Part of a small language model's weights.
Size: width 512, 12 heads of 64, MLP 2048 squared ReLU.
Training: 651M tokens, 4963 steps.
Each number is 128 + 24 x the weight over its row's rms, rounded and kept within 0 to 255. Layers, rows and columns count from 0. The size above them is the row's rms in percent of the matrix's.

# layer 2 attention key, 768x512, rms 0.0343, rows 525-537, columns 0-127
size [ 98 182  75 114 102 105 107  89  94  91  98  95  99]
[[148  96 143 119 111 102 104 132 153 161 136 135 110 134 111 147 192 119 134 122 120 134  76 115 173 108  88 137 130 133  91 161 121 143 143 117 148 101 102 107  94 142 104 106 148 120 122 164 139  87 162 138 155 158 126 142  61 145 102  93 119 122 146 137 104 133 100 134 153 123 131  87 150  90 108 138 114 103 179 139 120 122 102 131  82 131 155 130 114 150 120  78 112 114 134 134 161 111 106 118 152  84 155 163 132 129 144 148 120 146  92 131  81 142 114  87 146 135 131 117  78  96 128  85 137 135 137 143]
 [126 159 114 129 138 166 128 130 126 121 138 125 127 118 140 118 115 124 128 128 143 134 126 149  87  95 136 137 151 116 134 131 118 147 123 104  87 129 131 124 162 111 118 148 123 136 109 130 135 146 114 104 121 118 159 116 137 198 140 183 128 141 158 111  73 144 125  84 105 124 145 194 136 128 111 114 141 108  96 105 108 147 143 114 134 142 132 129 119  89 121 109 134 145 139 112 118 107 158 126 159 139 117 113 133 120 121 130  86 129 168 120 142 129 134 123 145 160 123 123 157 125 154  70 120 136 148 148]
 [130  89 109 134  80 112 133 162 102 112 112 132 135 139 133 156 109 133 111 110 102 135 138 109 145 156 102 140  78 159 146 160 118 119 114 177 138 118 138 112 126 141 144 153  97 118 153 122 145 124 160 143 146 132 118 120  94 160 112  73 127 116 123 127 148 144 148  94  75 153 103 124 138 149  99 166 155 126 142 131 159  77 157 150 124 135 138 144 192 148 127 136 143 131 111 123 122 115 166  98  87  95 174 170 119 121 156 105 113 139 162 137 115 112 124  86 106  88 123 121 177 132 124 143 129 136 129 127]
 [137 146 117 100 136 160 117 124 164 145 156 120  88 110 153 126 159 140 120 132 139 140 128 193 103 113 128 151 178 128 110 149 140 139 129  95 107  96 148 152 138 121 132 125 152 137  90 106 118 143  93  84  93 104 118 130 126 177 114 144 112 119  97 138 115 126 118 113 132 132 163 160 107 125 143 157 150 134 124 101 135 127  94 131 117 123 120 122  77 129 135  79 129 121 155 136 117 137 154 125 154 100 138 140 144 136 179 117  92 130 128 107 118 132 122 160 153 147  89 151 104 131 139  98 148 135 104 112]
 [112 181 103  73 123  85  97 145 125 160 129 146 100 139 165 135  81 124 132 120 128 131 108 155 111 127  88 150 108 103 164 133 120 163 157  57 119  90 122 132 171 111 119  98 139 127  96  77 123 164 114 113  87 114  88 159 154 122 115 190 119 140 117 110 150 121 108 141 134 141  95 136 114 137 127 134  88 137 136 103 119 143 107  98 115 126 130 161 102 144 155 134  97  90 143 107 105 129 101 139 146 112 177 116 111 111 134 142 123 141 117 138 107 103 129 144 148 140 121 120 114 114 124 137 143  92 113 131]
 [131 118 120  92 168 125 122 141 110 122 182 155 119 108 128 146 139 166 128 153 127  97  97 149 185 122 164 121 115 117 112 101 113 140 133 140 135 142  84 131 131 128 129  96 121 110 126  76 100 155 164 141 166 120 113 138  86 135 141 115  96  88 152  95 128 127 119 104 131 175 110 129 135 147 128 143 155 168 137 129 120 118 164 122 108 113 152 144  98 114  91 141 105 129  89 106 131 125 124  63 139 121 123  97 128 162 145 134 141 113 121  97 151 128 114  71 132 141 128  70 143 159 148  99 139 136 117 122]
 [124 102 125 139  97 103 127 145 116 119 102 180 167 109 125 102 114 136 147 134 120  81 156  93 132 104 140 102  99 150  98  89  83  77 139 148  76 149 119 115 125 126 120 158 113 135 172 111 140 116 153 142 154 127 113 149 115 103 155 161 163  95 105 117  94 107  73 152 154 123  72 146 108 143 132 144 169 150 162 122 109 123 154 149 113 136 139 110 125 136  88 167  94 158 122 134 129 135 100 110 126 146 113 116 133 122 162 147 159 125 137 129 157 190 148  78 118 120 157  47 160 127 137 131 126 119 141 126]
 [128 127 114 101 103 119 113 131 123 142 123 147 141 140 107 102 114 144 151  94 123 121  83 106 121 133  87 139  82 130 164 141 146  76  87 117 109 123  85 148 151 131 149 106 137 141 112 138 136 127 131 120 120 129 126 142 157 130 119 132 115 154 118  84 128 123  64 135 158 127 118 104  99 116 108 163 110 167 140 149 141 131 191 120 130  96 118 126  91 147 147 124 101 177 111 139 104 127 112 142 104 131 147 121 112 151 177 144 134 107 142 124 159  83 135 104 104 121 120 132 117 118  98 128 147 142 120 118]
 [102 184 116  86 161 134 100 136 148 149 141 124 101 127 123 125 117 132  79 110 140 146 122 132 114 154 121 175 191 107 151 132 121 132 120 127 145 121 136 172 136 115 114 112 145 119  80 122 123 171 112 133 163 174 122 133 143  93 136 166  63 165 127 137 154 134 109 133 143 132 124 112 137 120  98 114 122 153 142 132 123 121 128 107 116 112 135 157  86 130 154 158  84  80 154 147 141 130 131 141  77 151 165  92 144 121 108 148 123 145 101 121 109  66 119 161 121 168 140 122 120 135 103 128 138 120  87  94]
 [125 167 156 106 176 166 130 122 160 138 131 102 131 122 147 137 150 138 122 153 154 148 149  94 169 102 193  97 173 109 133 117 107  98 128 162 116 146 161 184 118 124 135 109 140  91 110 164 127 142 157 141 126 154 111 127 103  90 128 141 113 101 171 110 120 162  92 164 149 139  87 165 150 133 112 109 142 163 131 125 101 111 148 130 107 126 141 119 112 107 124 137 145 108 145 153 128 100 146 147 153 137  73 142 165 121 123 133 156 119 120 157  90 139 168 176 118 133 130 111 113 124 158 113 112  95 122 131]
 [125 121 118 165 133  54 142 119  99 138 105 126 146  96  96 114 102 134 134 146 118 130 123 123 111 150 114  79 103 117 111 160 118  74 118 145  98  91 150 128 159 144 128 158 140 100 169 116 172 102 117 113 141 115  99 151 129 136 133 182 128 154  98  87 154 124 127 143 132 110  69 144 112 110 132 119 115 112 117 136 112 133 143 124  74 111 151 149 133 127 121 149  85 141 138 118  85 161  81 143 160 134 144 138 123 114 128 167 184 122 126 136 121 158 128  96 124  97 167 111 112 131 102 136 138 113 184 104]
 [126 119 134  99 125 126 126 120 133 163 146 152 108 156 112 170  93 112 135  99 102 122 128 127 133 104  91 131 112 113 115 129  65  91 120  95  88 123 120 169 122 102 104 102 129 109  77 157 138 112 182 159 118 138  91 127 135 133 131 171 117 122 130 103 115 109  58 155 147 138 111 134 122 133 114 121 127 124 150 135  97 142 177 127 107 118 121 121  54 124 112 157  95 119 124 131  95  99 138 134 156  89 107 128 125 131 129 127 155 116 115 142 108 111 150 126  99 159 152  99 141 141 159  90 128 105 126 149]
 [143 114 117 152 130 146 138 136 121  99 100 117 158 136 145 110 156 149 120 151 137 132 172 116 157 160 150 118 130 138 147 130 186 121 108 134 135 126 133 109 105 135 124 138 124 134 171 149 126 120 104 110 153 125 162 131 129 148 121 106 113 141 182 163  62 126 146 126 145 110 114 118 147 125 126 118 132 153 135 120 145 119  93 137 149 153 147 137 203 123 143 102 148 161 135 125 122 115 145 113 117 153 114 100 140 119 134 120  93 133 128  99 154 149 116  87 136 151 115 148 132 100 104 133 111 122 145 126]]
# layer 2 attention query, 768x512, rms 0.0367, rows 526-537, columns 0-127
size [121  94 105 115 102 101  95 120 100 103 137 125]
[[110 136 151 131 139 173 143 145 147 117 115 103 173 140 123 104 104 134 136 142 131 147 147 167  69 111 125 154 141 131 134 114 111 145 134 145  94 125 133 143 165 112 149 124 115 106 140 109 132 170 127 123 149 141 138 131 124 176 149 191 153 129 146  91  79 104 122 102  79 132 155 181 141 119 150 123 136 129  98 109 117 133 118 126 131 117 102 159 124 110 165  96  90 139 127 122 136 111 153  98 109 135 117 103 121 111 125 110  73 128 216 150 154 141 127 111 135 177 104 115 142 122 149  64 127 108 144 148]
 [135  91 125 147 128 111 129 114 127 156 131 133 102 164 133 128 149 136 121 130 139 107  96  53 150 118 114 119 139 111 114 115 151 125 133 136 144 151 110 108 106 158 133 150 155 129 156 109 164 130 129  95 151 117  98 159 163  89 143  91 147  86  88 111 161 162 144 130 165 157 118  88 146 168 170 127 119 174 151 140 118 119 131 156 112 108 134 131 157 135 109 131 171 117 128 100  95 156 141 135 107  94  94  86 134 141 112 144 179 111  39 120 130 129 138 127  84 133 146  97 132 157 143 151 143 113  94 108]
 [104 132 128 129 144 149 113 143 145 126  82 100 154  78 118 109 117 123 115 153 133 149 124 164  96 152 116 131 165 151 120 147 109 130 138 104 104  84 116 100 140  81  85  91 141  96 142 112 141 129 141 132 154 136 154 143 101 144 160 173 142 142 134 101  93 135 122 106 106 133 153 180 137 123 146 126 154 127  89 101 117 136 132  90 168  47 138 143 123 106 157 100  96 126  69 121 160 119 143 122 130 148 123  94 127 129 124 130 119 146 198 143  87 178 132 148 134 146 100 119 130 112 153  75 151 119 132 121]
 [115  81 139 115 138 138 113 147  98 126 104 125 144  97 136  93  91 123 123 154 100 171 174 184 130 147 130 138 146 143 126 117 113 121 131 139 144 103 118 104 127  94 110 120 114  95 101 151 108 133 125 112 116 166 141 139 131 153  94 124 126 176  87  98 119 129 147 122 122 101 144 167 104 152 121 127 140 133  95 118 130 101 142 115 114 120 102 116 165 139 177 133 101 126 108 149 116 113 106 119 123  88 139 117 136 133 114 115  98 135 142 148 103 141  94 110 116 104 125 136  96 146 133  88  88 166 152 122]
 [136  87 110 143  96 103 116 148 100 113 132 116  89 141 128 173 172 116 135 150  95 102 143 104 148 129 155 163 115 111 157 153 117 127  75 145 113 120 127 117 108 130 110 120 150 109 161 162 164 131 106 156 148  83 102 111 160 102 143 120 112  87 143 112 144 119 119 110 136 149 127 114 149 119 106  94 123 110 121 158  84 129 159 122 133 116 172 110 149 136 120 131  98  79 147 149 172 166 113  94 159 128 147 122 113 151 162 138 135 193 143 135 124 142 134 148  73 109 168 161 116 102  91 141 136 121 111  98]
 [121  88 120 178 111 126  97 128 114 122 139 147 122 156 132 152 156 121 121 110 130 107 161  97 111 143 119 110 119 106 163  90 138 145  98 136 130 136 173 153 103 227 152 151 134 132 111 159 112  91  70 145 126 127 104  74 138 109 110 128 122 126 135 148 143 147 165  88 127 109 148 140 133 136 141 146 125 126  93 128 136  94 117 162  88 141 101 129 183 138 142 160 125 125 174 175 117 123 141 131  98 137 144 121 117 137  85 161 125 115  90 133 139  95 173 146 141 150 115 161 105 113  80 194 125 143 131 145]
 [126 102 147 142 115 103 161 165 144 135 102 110 155 130 131 125 124 134  96 156 168 126 118 103 113 162 109 107 155 108 112 188 152 148 130 132 128 139 128 104 138 135 132 121 176 124 126  94 125 123 115  98 114 106  82 126 124 122 147 105 153  74  82 135 150 135 122 103 131 122 121 132 118 167 164 152 147 152 135 156 123 114  91 156  99  67 120 136 199 130 117 116 155 194 103 150  87 147 166 153 112  87  90 107 159 129  68 133 138 134 109 118 114 153 156 135 103 154 131  78 158 156 136 138 105  96 166 108]
 [ 95 116 182  95 118 140  92 125 126 159 123 131 127  92 162 127  56 131 141 146  92 143 186 140 123 143 127 118 112 128 113 178 112 140 139 111 167 143 118 135 142  63  93 151  99 113  88 128 132 115 165 141 109 152 140 125 164 146  84 125 137 134 125 103  96 110 138 138 111 124 124 116  99 127 118 145 127 120  95 131 136  78 140 125 104 125 104 163 127 129 145 119  79 125 141  94  85 131 120 104 142  82 102 157 109 131 123 112 128 157 144 135 104 109  82  81 135 123 167 168 123 135 182 102  91 170 139 135]
 [142 152  96  74 159 131 100 127 104 131 161 169  84  87 169 142 130 134 160 128 111 151 139 154 138 153 133 135  83 129 138  99 144 113 148 114 159 159 154 115 133 110 107 142  71 117 110 167 150 117 130 148 129 125 135  94 158 147  70 140 140 166 174 171 133 144 157 114 103  91 164 140 126 135 112 117 116 130 134 129 118  98 135 110 142 164 107 169 132 102 159 126  75 123 138 124 124 103 123 118 168 160 129 110 124 110 149 109 138 144 148 105 106 114 124 143 142 152 163 149 137  76 142 142 104 145  98 136]
 [131  97 122 152 159 132 176 158  63 106 121 160 110 142  83 135 103 171 125 170 130  82 126 156  98 123 138 115 145 158 115  94 127 151 110 120 101 135 111 106 122 161 148 135 129  86 131 112  99 140  88 132 114 141 118 149  86 126 122 106 122 156  99 128 156 122 155 110 160 128 145 138 148 155 141 106 148 109  92 115 149  97  97 118 105 138 108 105 152 163 139 142 140 108 109 153 155 113 150 120 101 147 168  90 134 102 143 119 123  86 112 115 120 142 163 170 105  90 117 144 118 141  96 142 128 143 151 136]
 [107  65 159 120 123 144 111 139 142 110  97 127 166  79 123 110 100 174  91 173 112 164 179 149 123 157 123 125 158 160 145 138 140 123 106 136 165 103 121  90 148  83 118 135 118  74 146 152 142 121 106 131 116 143 136 103 135 130 134 155 113 154 122 147 100 144 155  74 132  99 146 151 134 145 142 120 114 114 101  95 117 102 105  89 122 103 108 137 147 125 185 141  82  91 124 125 121 111 115 107 119 122 131 118 165 119 117 103 122 142 123 157  77 172 138 135 122 118  98 134 115 109 162 101 112 129 138 138]
 [150 138 128 172 108  93 177 111 132 127 116 117 122 171 141 173 160 114 136 104 163 101 100  94 133 119 117 100  92 106 112 139 121 154 120 128 121 159 119 129 104 164 178 131 152 163 124 114 118 121 127 128 125 126 116 111 140 111 143 130 155  93 134 117 135 144 135 132 117 116 111 117 143 113 167 147 128 169 141 145 142 162 127 155 116 119 103 169 126 120  89 126 190 171 145 106  99  98 167 147 124 152  63 104 120 104 130 150 145  93 106 120 163  94 145 121 141 135 131 103 144 130 135 170 156 100  95 131]]